config = dict(
    n_layer=8,
    d_model=160,
    n_head=2,
    n_kv_head=2,
    head_dim=64,
    d_mlp=448,
    vocab_size=32768,
    activation='swiglu',
    norm='layernorm',
    norm_place='pre',
    norm_eps=1e-05,
    positions='rope',
    rope_base=10000.0,
    rope_fraction=1.0,
    qk_norm=False,
    attn_scale=0.125,
    bias='none',
    tie_embeddings=False,
    parallel_block=False,
    init='normal',
    init_std_qkv=0.0179,
    init_std_o=0.00447,
    init_std_up=0.0179,
    init_std_down=0.00447,
    optimizer='muon',
    lr=0.0095,
    lr_mult_qkv=0.5,
    lr_mult_up=1.32,
    beta1=0.93,
    lr_head=0.0081,
    grad_clip=2.0,
    warmup_steps=200,
    schedule='wsd',
    decay_fraction=0.634,
    decay_shape='sqrt',
    final_lr_fraction=0.0,
    batch_tokens=[32768, 65536],
    seq_len=2048,
    doc_mask=True,
    train_tokens=416400000,
    steps=9042,
    dataset='wikipedia_en',
)
Each number is 128 + 24 x the weight over its row's rms, rounded and kept within 0 to 255. Layers, rows and columns count from 0. Numbers have three digits each. The size before them is the row's rms in percent of the matrix's.

# layer 3 MLP gate, 448x160, rms 0.263, rows 34-170, columns 96-127
091:126126149123110167147133094113071185137117161170132092126130155087144136083151118134151147148136
091:139140134093152143116116112069115127102085110123147131095125145135147129166128140150133153121119
096:133107130154111168127093104102124091147140134145126143093106153131143131137111131157148145122114
111:116092111119091177105157135093133127130137145131146114133118110114118142161152147114101111130147
089:140149114157106148137138145109111114108118112131131080193124117116138097129131143138081138119155
109:156151134094139176169138139124145134082134153116127131131147161135146092071133097161124145137128
085:128139114152121144121088160103118151101139129098128191115117166114104125117171135124113185095150
087:146134157121105112142165124113188116160110159169086136108168133141166135111165154099085160133157
078:096149142130130131119189180113115138112151145105131097170150124104166136124131072098115046109152
095:140134122126155142143125101152125178133117125144137060129101112084153136175155129118136100099128
078:150142104093137116144156115105072109140089166094124095154175142068140141153163134071136132145140
112:123114153115122187112147114119149120130131118137146129127153185184154132153159097135101144103138
106:122107094104132172119077194063136144178103117097092110121120159084185088110118162151083149148132
094:161120119113157098134109135124194178155167161145111178161125087121132123123164119149119137120163
101:091118105144087136142146120117124143142131172115101147135120183133132134130080208113154129097152
107:137125115116165130127138164111138111151123093165081093158093102132118100124145102108112161154094
087:106170126117100115111096131129091136141134128145122137120136136145127150120129111125171122085163
098:157136112100085154163138129093120144106106143111103114141183131113146143096121138150058133137173
094:119105123096135147160180096099130136139136098117102140110162160153112133101084130129084126131171
088:195135096116115134144129126117112197157103163141089116108130139122139094122164145194141131132126
104:130123127117132165048109117071126124135143142140122137130115130135170144134125158098122143134129
101:152116144116139115106126102113143103158147108135119138129116115153124124148103135164090184101114
091:139138146109119138146148154142099110117123137136092146138152132138127153089133118134090169188191
094:150139155118113128137174082178078151121138123106126174085135153143107133122116119094151146131190
107:145106088140163121105109115151127148138118104146118124134115107064139104084114134137092127127115
079:114085119104112098119102101069130148121122103164148101127096128144158147106127118172129159140159
114:136094113167138138085135160132114135088097092136124138099113149111135139126144114146100101129141
108:134132107074131125088095127106085135120149139138120127146131108130123164150128115113127129110102
098:121142138148090122109131163142119110163137142147154087168118128115156105144087135094110080137143
095:139150124196115150115149134144116114134080158153123131113117153141141126146085106125140137142113
098:123146177097151160150120127161112085131125150140117108129097139107124165120149095140131141137158
096:104105155128112152168171124157109122170107098159141108121112137146131107108133122125134152128119
097:103143128178135167083155151133132095120098147149127142134128090117134120126093094121115161087135
089:127094166140122126125142125129122155120101144094152124149112168139133108130100100163060149155142
107:141102153100119113130127111192133120189129180149132142144149098116133115130128143103107099119120
190:116148144107126118111137148124114152132130148075158114111130137108111124142107119171128146176127
096:121146117113144208106098114141159166148088148141119106133109156100133129087125154124130145141108
101:135113148128140155090138097146132126135130134157138152122155149189112102129125138113125126123131
104:121131135094121129104162120108088137111080114194121114121101153137128082092148143132158130121118
095:159166128128120154097128162140143062134127145130119130071079141132135091119103102115105111129175
100:145149139129116128102134104163129126124105154125129110154152107156129114093120134150106130117149
091:147094114135114175133173156150167121139126092102145108094147160138138074127117114127080124075103
107:139070132178114097129115159123168128158173114162150120130105136161162122115115105160073167134137
082:119101132154135128113129113139073154121109107085165113089110143142158096138124089150156144143121
088:126133137146117108136143138085118112091104106125095099127097162131136130126115103158147169130158
098:143132127159146112111152111197125107057105118141132136113134125167121144064126102113111183124068
098:121098116124128134130083115102120136137129122102124100121142077161112172122153102106136145138116
077:072159110079129098110154148123113050123145160103131121154150091093120150130111134143112133158120
098:119160163152132144152135123159144137177099175161115112143076118061136119092173119129139139152139
102:125115133106107107098100116110113110142110164115118084143138112123089098110111141133166109148153
097:131104122114116169107132128128077147139116141126132124130147114143122115108127125145086171118130
092:162087113107163149115102130086127105136142153098132113159133116128161119085132139115111175123129
097:188114114090082142140139096133118152105087119191110152120145138140125129122154157123077138158129
094:161108145129140170147122110103123171165105118109106110103112155133140132121147161172116115136113
093:183135159119150165111107114134155128166108106129142126117103151104130144145182078141109149132128
112:151104152121144155108143109127098161131102127133117141139131117154118068123113149118153132122154
103:154108125126137161121123116106131082141110141140117169057161159123089126120119121101149156124137
104:120111160155143102090117153110073115144156141154115169134112106114119137148146112152127116103108
100:133135140107157141123131137119099120180142155143104107165136149130144095107139136137085169146113
104:149162175121134113103135147115143129151152167112147109115157105161160108098147111143119133144142
097:158134086131126093160116159101145118141107118131142182124186130162152129105137085114101139116144
091:167140132139135151148156106133079166112116122136078121124166098124158141106119104137137129106144
099:116102128103122101153078100107125173153131133117094117097115078123159093128120138154117117160091
121:120145136111134117112144132093100126139132173146127135085150143144139150120175132128116148135126
097:135139150140139157169126137125121174125143101120102103133155076083159142097131122121161129094104
099:123089133099149105134168096120166112113131137112106154123128162153152129115149190157145147123118
099:124099136144137135122141126121134173098127115200134174111152127176170120112099126136084123174148
100:077127148112142128100158137089103147131109134099131120115161115130110128145159131119128112114124
084:101089127134122097140127119163112153117102136107114110105109099142139125164120148107086164148102
095:142147098083166190109162143168133134150136163122158093104151183123120101147149092130112150123161
103:140134142123104086143130084170142159176156104132109170099121110148109151150100137125119133127144
093:183156164135146137109161106146138115146151145102124106130140109076140121119126096143138131155136
102:118149093142093107120127135108109179165151158135159146118132104177145121117109087139118130129152
103:124118120116122162149128147079157100132128144099084089111129077151164149138104082154123141115151
109:136156143087108163089120144165136147123128161137113159103158139145129137186114183086140138127098
108:140151126097148098153132117136101118113090154191129068126118147075124129079153120116113126118113
083:102117153131156157113142114125109107097105135147137120144152128120126177114098070130148110108090
105:137142078138117157122118081101165132133100162116123096123103117113131111151182111152129156105096
073:100141158132138099147124117115142098139115143165109093101136176126097123140144143122131135147122
106:114162106117140190116113104116099132159161150080129159149140083088145125121089145101150142124118
108:109134149127145135135113152104077124132143130153099129129143146182133140125130151112135152111131
077:151144161145095146127181142148112106128138108084153131121126138192150094163137127148150103103144
103:149161138118162120115116119131132161111147121115130118144151071164142093111114092114144119154092
105:174157158132154149130145115134113104152162135140100144129106129150133135112157118115131138107091
096:138120108098126112134145087149107150120121111149163134118136161134089088118127150121144119113122
090:107127146152095123134106133139135123121146123127105120099083089115117133133091113100182168074089
127:143130102129152080157140122125129147128154139166140145100154114154151145144127111103144098115128
105:105124106112105125144096120155154169094186179122136140106103120094149105121152143124105116141171
104:137110112075124110085163128094130110105127130116174126152106123137151130171191093122103143095113
109:130137098125132170096134111127112153082128121149143156119119130145125126134160170146123124107136
104:127113109128139138122140149161110131158139150101113131094148098175131154067102133067140122136116
107:125139166137093108142156132126135160105116136159088124123126124194122136140102116068124127163119
094:145120106090127152097114131111139149136136125104075103143158126118174142093111166122143155143185
082:129141143150156138140141159148136089149134128133108107116160121144147148101081111110140151157102
099:119090187097134122126109127079081147134123133145141118137150162110131113157137157107125132139147
103:166124122147101118091083101147091125098119108088134140132107130093141155161113146160148166145156
092:124122135126120124116147133102125089092140115140157113106123147107144144168101136132100145153097
088:110134189094166114123148117171150131098144150085155117124146188183135136143093144129150133106136
104:124108108145103098132169157114086145138134125161147133156082138119134112170111104116083133126133
082:171191120088128124159124171120100133136147123136120107083140121136112135127132127144100095164149
101:161131136138152184141164142123164137159121110133123103138096156140122108116136095154139136113075
092:121123141118100112099084144144111161137160148095152122124131101178104133150117153102139182127120
107:090151140113139180133085182110119098167117134123155132114149111161140096110097125126116144136148
090:148075123147110173154157117163141122148093186157096145110130167153144134127152149173089101148132
107:077146135138167096143092138111140134110112133101119118156102123136141173144129116153130089134109
081:129136175116143150150123083095139140097143091132099126155114124128165117139144109123155114104200
088:147144130130099109110153150128094168153126134139098126127131131116114098135121086205156105122114
106:150155127128129116108082143152143121087145125119138113116155113115078143137123129154124148119160
111:162138124148098101110108131098124125162113119161127121156039167118133155149103134131098154176177
107:153168121128133133179138134151062115159144151124158140114171154176136114070133093111129111102115
110:123136147135126117121121084125184135114146164121121105106074168101130176167098159164144142168102
086:147120092122092132158153124112123115140120132119165125167132120169168127110139165137102108151111
105:147114121133132129134130115080092155135082144196128133140134135110094124118146122154110110141123
102:114134185152103196150106120129150117167146101116097122137148113160132146098127133157134119147158
140:136107150118156123107144096099130114160116089152158133127122141136122120126109115137138158074108
096:143130133143097131128116120128117092125088128155084131163142168117124090098092157069123154151146
098:169105090113111161089091122121115156100161118118086088137126109121106166122124136160159071181163
095:096156130142116103136125100112093104129105130087112111101112148110135120189102163146120164142098
090:120154107104150152138119150132125140130117164121082094147094166161127119173139143116111149109144
095:116126144107131137113172139112106121182141112127110111126096098121104136137146133113141158108108
095:154113175083141128121157167110068138081114152155094116108107143180153119136115113134168130136092
106:135111100149129124142117119100086138132119136144082148087131145153171098118130156121127071148154
099:091132165141151101118153079110142132116118103131084103172118133134132166113117114095130109139126
106:147130128104116090121106162145120135113087134102122102114123086135151114125140138149143150099121
116:184141134106166103114124137143129113131154109097133119165113162136125134119143140177096133130112
106:144088125154128149117135068093108141163092185157136101123097134153110137182108161174135142111130
095:126153132121151152133142127123102166148111150112128113125105146117128143143140119103131163155105
084:119137127181127110111146119137131097094102108158181147114140109131145156137079146131121155092093
086:160143163145134102110129155169155118153114084106131151108123129133129159106141166124115115123132
089:166111144148095111149127107145141160148139154119106145167165111134146063140113147136116070141088
101:134112093080135154116128123110105144124097121144115151137119139175144135125099116110148143112125
135:141165131118127165119157154115094125119135150167126104117139157111071081110163130099147096129125
094:135122125112151153103118095130117134119137099151158112133147109122160106132101097126109124127089
087:132119147156133123096144124115142135085134121111118128158142156144163104129127101094120110123150
092:123161187126096107124141120167142075107148148123135144140129108119137111119141131138149154118130
091:150109113156122170147165094107128106178088131117106120148127089115106111160103145141108131130181
109:139170094162135166158145151104118140121129139146096103153128108173148051132099111090171113147130
# layer 3 MLP up, 448x160, rms 0.258, rows 34-170, columns 96-127
103:173134094118149143163141132103136112118124146114125148174120111091123142132122065154115170174149
085:107116117120132112113134139147166131100120128130140115107137183133103138138104126122141131146153
109:124099116169117141126147148142144121125098069146119114091129116167142169133120173126148111129108
094:160100112145171107121165113122116123109119126132093116074126139137072141118099087149102156096136
095:123099129127115098097121136109138132148122133098159136071150098136133096171107144138099121105126
089:161134098091145156130161135104130112111132122153105097081148077078124116116098134132103112120133
075:141090082136130129140184094143118060105117108118155111139111141152123123158119139092150105100102
096:137128141165142156171093124138107107075166110105097090140137098108130127124142085092157142095133
102:095105126110159120126121108133142123094105143146129124121094146151126141123109149139078139111127
097:108116114155157097164134138124110136106134099103105138090115090158106099107160153154171117121112
093:123142103114094149143145133108120071143100131197162102090141133151113155179129125076151115121123
113:158129104138111119142098106143108130120083160111147127127123135127132139097148152129120141183119
092:101134116126147108170132158105116112082157175082157126120154099128105157134133175110146160142102
100:139095099122150155120136167133125129128118116110108113154103128114103167118088130157142111141119
102:147134171147116121124137110095154114128145107131125110122152109105136097129141151146100117155164
106:138152123116147177158145130140123100127154108108140095136165145087120138125113149095164154099135
090:086121114144156151144179147110143112115145119183118135056099134144142133115123147106127145162149
098:101105135131082121136159145110108116145135126163105105138132114122171148110119096134182147137149
104:138147121154136121109137189173130171114109161135129140090122137102133133148135058127098142123151
098:132130100136166163156153148148145167095114117085123148132075151114132150072124110123161153136111
100:161143176130132098134183110140142134146122127139157155143102137145096134101121140094151133163157
089:125135155145103085134118139102115092105130107114171124099132149138083115144133129134166178120154
099:065141165128142159117123166117114138140119091125097125071100126098114162147099152110114087140122
096:148117102162122108103182174115169119120144094163124102117111111106121113175111121164133131171150
103:118097092099099132116122106142134109112125127137149139111154125078150130123125118111147089155084
092:090137122154142141150087118118156132161140125149135141150119186088100125155133064127131137133126
105:098110118173125135132108181134162098158118155132155127126158122107085145170096093096112100135120
113:179112173141114139131158138167165107120113134129142169116126133128100156085134141157143114155132
099:129141107134122125118186122153131148119123164121164143115130116142115120141101104120114106109103
105:122109115144131125107119160124145093090152133146085116104144160106125122173088133139135107106142
101:078160119215121139157119110138152126111149126176151094133150135125145137129173131155147106095107
089:126078144113171128142190142106128128107096120128116127123133133084146184124118125121157111154120
108:070155140125159133122112162124123151112108141093113182126121144124127111118147095120125141128130
090:140100106174173086134103077147113123124160142087123127140128118186084118127116110106123123115096
105:131152149154132156092165127128136106156114151106132126173138147152092139143115141142102101134093
151:117127097135122139106145089149157120126121134120107107156162120146130125140122131148150106107132
102:137105134144140123152141161117085123153140115114089087149151100068156105072159110149119107138129
099:131114094100112111133127111128117129165158135164065124075169144111135119137110155136155093109148
099:160142147111157077184089168128126171149139089122106132131109126102098093117112126115146088108120
094:132105130089102111154127147153091094119129093193171134128154126104156129105127103145155118095140
096:119134146141154115114103112159147102134167118120146141191077169148119142156129138076094094139105
093:104109089132129136130111143103136131129139113125154131078089112086130149173131161127165112069138
106:124127107105118083091126153116173114129118123124107149110142138155143084128131150149113160090121
100:147121133075144125135140207131122133141171111096134135104141124116116151123134119142083142144050
093:127124115145125120151150152153103132074148109126095112110118106121092134089159130116112099104104
101:123140163097091152114160080153124160161117129194122134147126104111148118102131143116148092128109
118:145163154119119109138106099119114153117139143176132109078148110091123122153154100173159072080160
085:126108140106081147133107105100123097126147143082084164118132110140155118123113143134122110143105
086:111117178093132156128153118140093127141165136097164140136096117105127085108145121129102082150115
097:128162148101124174151163113088110157110123120113113126159149118095174183123160143132091132126092
086:085114135147130146082131152197134140091102130142126115112118140109111145161122132122132115138125
090:192117154099144146145084092099141142155121106108127142115134172142142152096126116128099128147123
105:128140111161164126109137139180113106141154138131099108131126131137114099122124140130143106096085
103:094122117111126132123158121079099120115114184134140154097112127108081107134172092127123139137172
099:173164108143118197172141147060159123141155118095123120128129152148148170112099120151136184125113
099:112145089131104128135167143152142140124134122105117175110100134108162187151144127156117136159122
105:136136102120154134158107122080148093117118128150112140131129134072136121140136120145152146117154
090:132140134106136150157158155149138113143089075118121114139149133099124121128116123111109143123172
101:070128144105158127134169146113123119125138106148141102089136094137133139151121149062120144122150
104:112099119131091099153132143127135065112147109128063138135135164142179137177118153129097125129154
107:095134166116154121136112152173136109125114147173090132124131163141115160150130106152073100121142
093:133062157134118162147125136167097098156112124106130143126195112113111132069108111137149121135071
096:102142153148142107142112117101101105078141118132130119146134134089155145104110130144102088154130
105:108162155138137132120135132175084140124135136156099138080140111158103155094137133117111168133142
096:128130110136110104170072157166104112112138139117129149129150097111171143128148110144096131142106
099:116109139104124122112116144127118137132105137101092133132114162116124132129114109128120087139084
104:132134151136118100135142172146116153152173143111121166083161135170094113125081117072111114138122
079:097131127139135130106116127132142094107107132079152177152095065138167178095116139164096168104135
079:102122081119141113117113120105138131122149093079129143122119082154147122150139162110145168132124
097:174106137122101136127144175123143210123111119097152141138114139132135115129084076126121116112128
109:083099096144141109125158146168102109103122125114139122096106107119133148146130131151136152146095
094:079125123152107130116106098170090119121154080113140098146113148134159126142130175161140102133135
106:122122131154140177122149143100072127139136109104103118163164093177171131108126094118118119138128
100:104147103139076121175121114136113130136106114098148157142110068105112131094169105127092124153084
107:123121122132142111130091135132093100116123121170146138143112167134105102123122103086143145086138
100:114124123163132176103117145122115103143077138094107139133166152176135091114089149154135096173123
105:127095158132168107151096117159160117116153149168100130128142129090136133106157134120100159124122
108:103160156135091124158133177099179122126172120138150070155110134120119130081129082129114124123131
098:170132128149095151108067152134092139154145154145138120137118107098112158147167141137163147164115
097:135111120094163120142111105175125080125128102118155104142088176156181098179142160102097089134130
102:134144135132164113146147092166144064155148111122135148110137156113109085107156116161117169127185
089:112166121132144115146141110149157151141152136104143151038159114125113114143133150130128140116109
104:106143087166163124155128095129140128136139151129127123123128153124110129100137125125160132154107
101:147086129098097140147123088162126157116150168108140143134096094117154134168142149134180131139097
094:163143132121144142131158140074147160112186128095123105126106124103154107179127097161136154134107
100:130140142128074155100108139139113120146103117130173172130149077129160096117141180130147104129128
125:112159102109150162123115125139100111119152133137133134125116075110159112152129150129110123106123
106:123119109129132152135143141103146113154123110152109200113101164117148114139152106188117097128173
109:146116089135144127137104138115115109162154132161123119135153119146138137131142127091085151087125
096:157099134083124132104144138116164117143153131120191155116133078156143147150144135136113088132094
116:133117127090119152119092128141132093127146114158150154127163163136174152108153121144103119119127
101:192093157115133137138126077111102177105100110089170102160147127087139109136138133175165109145134
099:094153106124143093157134117150120090079119104103123119102159126142165156133147129157102189148143
092:166095166125138098101108133106116140138123113171139140139140115124075140129136113150144168134126
103:157124123127094112155145134141116150130112128101157171107086122132137149158129147076124139070125
097:157133154134124095148074184096138162178142129148103147110122109162101101145142116153118136116115
118:113081126133110170145154128140134147156117084119132129146161134147123199126112121141123130111172
089:149132127155147169149151127147126085120160102138154155096101123105137169155139090150125116156076
100:138172162109135118123127128097126118143118144140136126119065092168122128098142117135169142137123
098:111153127107153102112084157104113153119109129140165132116123142114107109146137093112090111153156
110:128110143116110141153147120130092167165128131176108110110110135145092120132156099100129141111165
090:081134101141115113134107154144123156138131163076133130107130108132117135124113135094102145163107
097:166110163142151119161167114149117093120133109086168118137129136065109140114106124106150153158113
087:177112090174096117094154176139163115157102123167148144125100112141111089126134156139146112102122
095:125136103132097123131126112137060084133114113137126104131149157140084214121163133112139139148104
087:134117155112118105086149151114144121119111170086065108108141157173114158146139160122180141103117
106:145127112100155127151155111141083145080075115116163136119132080146151123121130131101111153122159
108:126131152124157118121090137131100134152166107119110127086107124132139126116143128097136125107111
108:152165100144140112090151130120078138089139093168124132130107149106162174132075100084128125085097
110:135123144173182112153133176082092160130124138105131119122088171135119120135114078132094146153124
103:137167188136111129143135165118134150127146061119139116159118090135137147142158142135098157122119
095:119141160138149147076143124157120146082116131175120207120131100138141113115121107129096134150095
084:168162128187105118142159128075125137110158089111115160166164087162101144101089133109123118113138
098:110073135097102161150112074138144104131157140118116126139160119139134103140087129157148106157115
127:140167139128102097136134130123155153130116157094168094139145135105110168135126079118122128167109
110:112155121104140121134108119110113134162104125165139131155143147145121106127093116163102132129135
108:191123169138169128165127132126123109127143128121131119132123158111091135148148106112128101124118
107:127112129137130132127106090091118103143132151085138131119126110174140111143124176175118133159105
091:136141121159127125143108129122201141138148137097095078163111090160136100150143155086143129101168
082:100102137127091187117140140119158125096072145134109118114137095076108117144115149133132101164130
086:147128144114136163119087149123135137132154149100130138137096142112136167088190124114122125137170
099:097136152177117085123109104145103150101152117114116106114124111114098102178128132125121152162144
100:160163157087090121120120161109143150136160127113120118157115186144162137120107156152136087168074
108:111128186124097123102112122105130104146169151126145086157131135127119110148155083114131134115112
112:113134167120127115108149130140136142156130106099116120153134081147140141121179149140072125096118
100:107128134136072118082095163089111118088129117122129137114106141131164149166102121142110128083116
111:098128144138157124106112124147132110108097119144139121124126137141113171080144137110100088121098
081:164120132151100090100120152119150118125155147128108106088133116090142126125139154135127177091134
102:147126122147136152121074131137110111161147085118149126134133097106097136139127142176122134130143
093:126112117151124148155097167139114155112111144133152138132126138107107090107145099102069146146149
106:104122117122113136110093121146173161149139152113146148118112114122117116128132128135109128126120
096:190148148144104145107132113120169148123135177160097169166127100109129147140146091093107133147102
100:127130133159126105135144111149085079122121100144119158127101184150104140157115107125149148131115
091:144104135123112175079146166159146117138132130184130170100176127127111143108097125107121117162155
091:150153150109154129117143098145134126092147166135119165138115108125142121123140171139111134166130
096:081176112148123156147110154124115091155128114087137106095119128124129158108168143167117129111123
109:154103121147136125152139063120124152149165121107117151093189132170120135172077105130163130089135
# layer 3 MLP down (transposed), 448x160, rms 0.0625, rows 34-170, columns 96-127
098:109090130131127159110098118164101173106133114088129142105115148127112124129143103092114135124144
085:122135153102098155128129132120145106115128118137090075142128138121084157118145137141123141142143
102:167136160158156144094115106145128119145149159155122101155137144110087071155139098127125119082161
111:137170111135156079127103140085129151117112142154120159132146125072128153107115115149104150142126
091:138106085132161091145105124171165141077091119116140118118129152138114145098120147179151143117143
098:134142113131140108142089158123205119107099111118142123098113125105133136113122096150150164123121
094:141143161115116165071093147089113168135131164113102150094135142108103113153161128117089166117145
095:091163132115113104128150167142140132117102107141162156155135132139158128079139125170158121144136
090:131166133149106100109142163109130123184143152142130099149138071160120145119157100110137072148142
105:136132151081103144090088111157127123101129117139117167130135143142075140160102092102122150129105
084:110121142158163139121101155176140126122124129170141191150107131150097109119134113148116074111123
119:131138145121148104103101123128099145105117145160126161147150127091092131129134145140107168161118
106:124120146132118130093143138179141115098135117148156145094131129165156148140162110135137101121116
090:147133155108131108094135142140110125076108149147114107099098149130096139139128147112125107119126
090:148141101132073126126109123151139129135135173116128129146133139134135100137099204125181135085088
099:149112122109156102131113113109092105148135130121110084108146107132159164125120114110116159117142
082:119131107117112122174097106143153136137127117123149134100126123099110110143150137137179155120147
090:127131117127099142134129146129160164103155115131057142157133120121125125136117134140162072110099
097:127157098140123156160134120090129120085151162141094100135115110134086158130144157127133081129111
096:149133134140045125130112148060096145149134140120128098133162087105105129116123160127088126115125
112:133114136082120156122105173135118117113099122110150145145115108139163117117156112141125088117106
089:133117084153152086126114119060090139113106154086097092120164153103129148097126151086131163097128
091:129103134154146120202129123140141118132143125104124105134148152152148100099121149150095145102116
100:128165129107145115144142107140143138127176155066130134150091111099132154090108118145084132144134
103:134130134118103124172150136133119138139106105100138138155099114152140101147109147169103102128151
084:108175159118133111139138119117112125109123144137118123151107104088140127143165158144129122162114
119:118136138141150134125131126119125108135118152121142160119079101145169146100131125136152144137113
122:075139087129149084144131061123116101143110091135121102132173139130148115132129135131131098119139
094:112110109111121131142090107108154169148138105146065142109111166151154074139194113128134120114130
096:136103142139118137183133125132109135145116138108160145145125124101129136139109101158104144129153
103:137111124100114115118160122124098179113142092134159139179135140069129120136132171116145114172141
095:143154097155096109140120145107109151104101110183108132109171162122148136104131101133128153131123
096:154128102158121127158115129154159097088096103135129093109110162103085156123127142167177101123156
097:112136140154154110116147148149143121130091169109170169136108160180092121124104126117116124136110
106:111124096152100135136139156107121138080100144140158108130119088129147136135115146107125125137154
192:105128122118131109140126116128150133085125138154117146146144096099166128132122118140134115103118
085:147157097125116147120139113123114143133121178153135136150129107137103129117102068117112132122118
089:078071132130141108117147137168177125126105108138142144097187124104151139118099153147120130101115
095:144080143111136178111148102155113086110103172128120122126128157124081103117170106122140138134138
095:075106123174126102105152113120130175119148118160139140141146133083099120149137123118101166158096
099:150138094086111114118116117153174116141112163140130096110159088159163095085093131130147098099171
094:160144142127082133123171107135129126144144083168098091062131104113125094121123112117121150148170
100:108094138125154124122117119174137107107165122174126131137126108173156157142094123130084116164150
091:083127111123122136132119151110145108163176115134153163075115160130149112088124143128120149112095
088:102113098138134148138091117121137160135132105133116167140161083123150119141145120092115131108128
100:131145139104150109104117147099158164092172132143099122112167132115106112163142130157125152128165
119:116108135087109112095129101146138133144097143116132133126114148151142108156121160129146096153121
086:177132117115112159111161103164143121087140122114119126114123121092148126148099116159112103137145
099:099122116140136162142117135109148153153145133159099091170130118108152113132113108176131104123131
099:108113123119155133137138151095125134167147151129117129145108128138140146152116074172111155129150
104:148149108133117162145138186120140109165154144168168136115084142113119092086120144094140105105118
091:114130094148144117148149162140132098101134154119143116127088149135095142119112146098140138164125
101:066121133159123157153106122124117112139153143084148125148135125106127147104129085128133097102147
094:152148172129138140118154123120131126132108129122137156134103126164108150145197124158101153146129
099:167100119110103108103133148148102104162098130146155112105119080121102113150124114165149105123103
111:108112107102128158124105126142135121080116121142136127161139130130126107137116164214137121118127
107:110112117145121147126113172123084142119157096151109140146124126131171094119113140152107125111123
099:144144086099123126085142126131141109133099148153118154106129140143116101118147136143191105158103
100:112170146127071104138103129110122160113125152155095137096119137140121141141121107122158072155111
101:162132139162139107133133121123112184107127108159097110114151128059067117145117124139097141100123
100:102149132142096069130137159113121105125081127148136142115154119104138102148103195085152123104130
087:095111159157122149128136137133103149143162128112129094125158138153094074138130147098167097112133
105:110111104081115119120099112122149159147121109158100150159118132127093096122150139109121153158151
139:123131109124119153083089143143140121117150148150158098105167131156105161103142132150163079142131
103:107162143098128109151136110109133101149137136107148156150117123124114159114149144168164122112127
098:157132165132106146119141126142114172058102137129127148123140091123124161152131128108098156123113
096:091143150142134135134141139092100147096119147149146118115088098115134142141142136150115119121138
115:121119100119115133124152096103082115140143129115120101097165124133172059155144142120145144150135
086:185159099137133113089171115053107118097126131145140109130143144109134122098101109129175093100131
096:069081130151174109101119120155128076132140130100137106146145117180160097127146144133157160140117
103:113171130122128157141090141123158103127117159148104109167150137157091134139145151147150152082126
089:099114120128147106190131141155122134113112088118145145122143120131101126110098149137164100119151
112:132172099135089109075119126144131109120107126145144122137123109093138143096147108137121132160120
108:156129113094108151129117156123115122111114115166118085160130146090086135119153094135101137104114
101:067107133141174149075092131085094133172126150164157160155113122106159161102119096168118110150149
105:129151149124115134123141154155141153147133121177097106151120104109095097142167125126158131148103
100:091173114099113151122153116123106143092150128082156123112148132156118139127099092146158085156108
100:083095111093101122129097117169098126090152119083082134137088126137122076178177115140121127115159
089:162148166116121150126126121116133135101122081162137127109140148147123133097139113148098130063109
094:203132186147144142151155137156137166111130140150159120163107124124108155114113078112124138155108
111:073137131131083155084127123099097153133080175119160149128151121133116090125114139083116203099139
089:160119132129085132109161130150105170131147096098139081154098093124155109134129146147157121103134
108:093168144108129164070101162103136142118123129172112121171114139149130133164139137108145084124126
100:113145173115151137115143141152158116113098119112129154112123159109122141080150097128158123107122
102:164130174125082157123099156115105179055119110137082140141140084107125113145139076136113134138164
094:147098094133132138136118142110145105154126104170110118127120160113094144132124071129103128107146
123:114178135147101164116134151104139133111123124154083165153141128095108125163178144115106113114150
098:114147146155132102127144112129101094120122113112175119141091167125128141147117109132102133160147
101:114099131110074140132139120147111118071089118100159151131080138119116131126134105106133115090119
095:168085108111123119122153116149106129105156160149136082114121132123153137130127136100117151093109
102:090127138117143121097142142114161159109093138129066115162142124101098135129160137121101127140140
097:098177082135095153119123099114126093121092142153121149139113121120135126176148132136117165138114
109:130120102131101148134127126070148153124136151151095115126096163118118100091164125142169082122121
095:131115127121150176127120117123138108124139133131125148110166130092167153133133146113114162113137
105:088111145134112190121107156159132160097150103103149104104160113161103140145103133119104092136151
098:138099141174099149119124128111143149131129064102103135137120170113111147115143134123138114108120
101:137160131117137103105125125140146110127157121084122097126111128121108083140115148133119138141126
083:174106146145104100162115133130127118097101144144153134126130095125152131141135128158129157099109
095:139126147133131093119102155161116066124114083089144114138135141144125153111136131079103124111121
093:129091135164100125144140088107146113139120129162086130141141100098134147120107147076171181115116
098:162146115126118117156136141152150129145143079086159132098161141165162118098142102136087122124103
090:172118126164109117153110166141096089111113121096157124107122111112104146111160166105129099166150
093:114102173135155144168133157173130164073106174132125157138105135116120151109125148154140132143120
081:141127140115145140127128117149136147112099138145091121101178162135152120141107062053095170117151
091:146121142085140121107142139148135108141117141109126147117134153144172141143135139156150122125073
090:106150122091167125124098157118109103095124119106080095172095111150136110175145110165075141091130
108:174140104157146104119112124117133134129164125103097108147123167110095096121140106149116163107103
104:119152076111091140114145143147136111080123140096122126134147101145102153157081121124113121117163
110:089091129117132151121118125174102124116110137149165081154164113140121118130117163164115128162118
110:182120069158096097138128091150155102148146145143152087098107147146147169144127112169199132087091
099:156111110118117129128121130159128134158114169119080135164139184129121096111133108096148079102130
092:136163125091130088135144130116131095173118151114101081114093107161144125148086135135125142137101
106:129121109128147115126133149099123127146136125147165112144139135084113092135118114163120173112137
097:141154137091131162114110186091138119120108146107181118129100097160142136093137102115123089135121
106:125151093117130185102126153137130098146113178125107110121104109139134144134152142143114061155100
104:138068155141154101096187134150132180107112142135071085109139120125140136086137118130129104088128
101:103107091113152100135143117127161147132106106148123181106138125098147157125101091131154179129136
108:166131146128117138118149121125153122140095137169135146113132122088084157163149143124152144151112
088:177125134164144084132136158118119087119142116114146171165106143134153141191126148181153119116095
083:112152113118132168112120129104121107080148132142107140145097147128119137099117145144107113128101
093:125152199141105096157134140114118115089146129103116101141131115148153164091130101121116153119142
102:094104133153109112100105153127087169135096134122120115099114121088167129140149169089153112131121
100:121125089091163109150131118163134112152144092126064134111090133106129124155119109146108103131188
110:118136104131174103117139139099141138123103130140150166116163153084175159122131184153105126135163
100:156122116127124111145112137112137135103119111125124120096100151136110124119130143103138100144073
108:177111095190152115127103092117116145105161143103101128126149110138134135137133124127104142142140
115:157100129114115110148134117138161129131128136143138148141143136122149147127093138139148147135152
085:156122130112115128082169113135121080130162099120135163133109144162163153117125127104099139119094
098:129110113146119153126186149124105102089130138157127119153116155138140068146119173101108140108118
091:146099125147107145145137100104180150133120155136150100105076135094127171133124117111145114154107
099:106154156136130105127148117100136071110125058168172105179124152139087107120169095152132112134090
130:130108098129147101116128128151116142123142112146133091113148164125106133118121168111113116111128
102:127134113140099152125130154100112104102146140120102095151110148112114140160130130084097137088120
087:147117120114134123089149138140132085131148115129150168085185088139119119136117130131125106141127
099:146116165146137107127142097113095129122149120132096126091143176097115152121175116126144148074144
093:137138140071145089128164139096107156102096169140136155194119125157124133131110157122137136162137
115:100144127152125143153112154141112121100089157109151153129112141143102097130124152129110143078115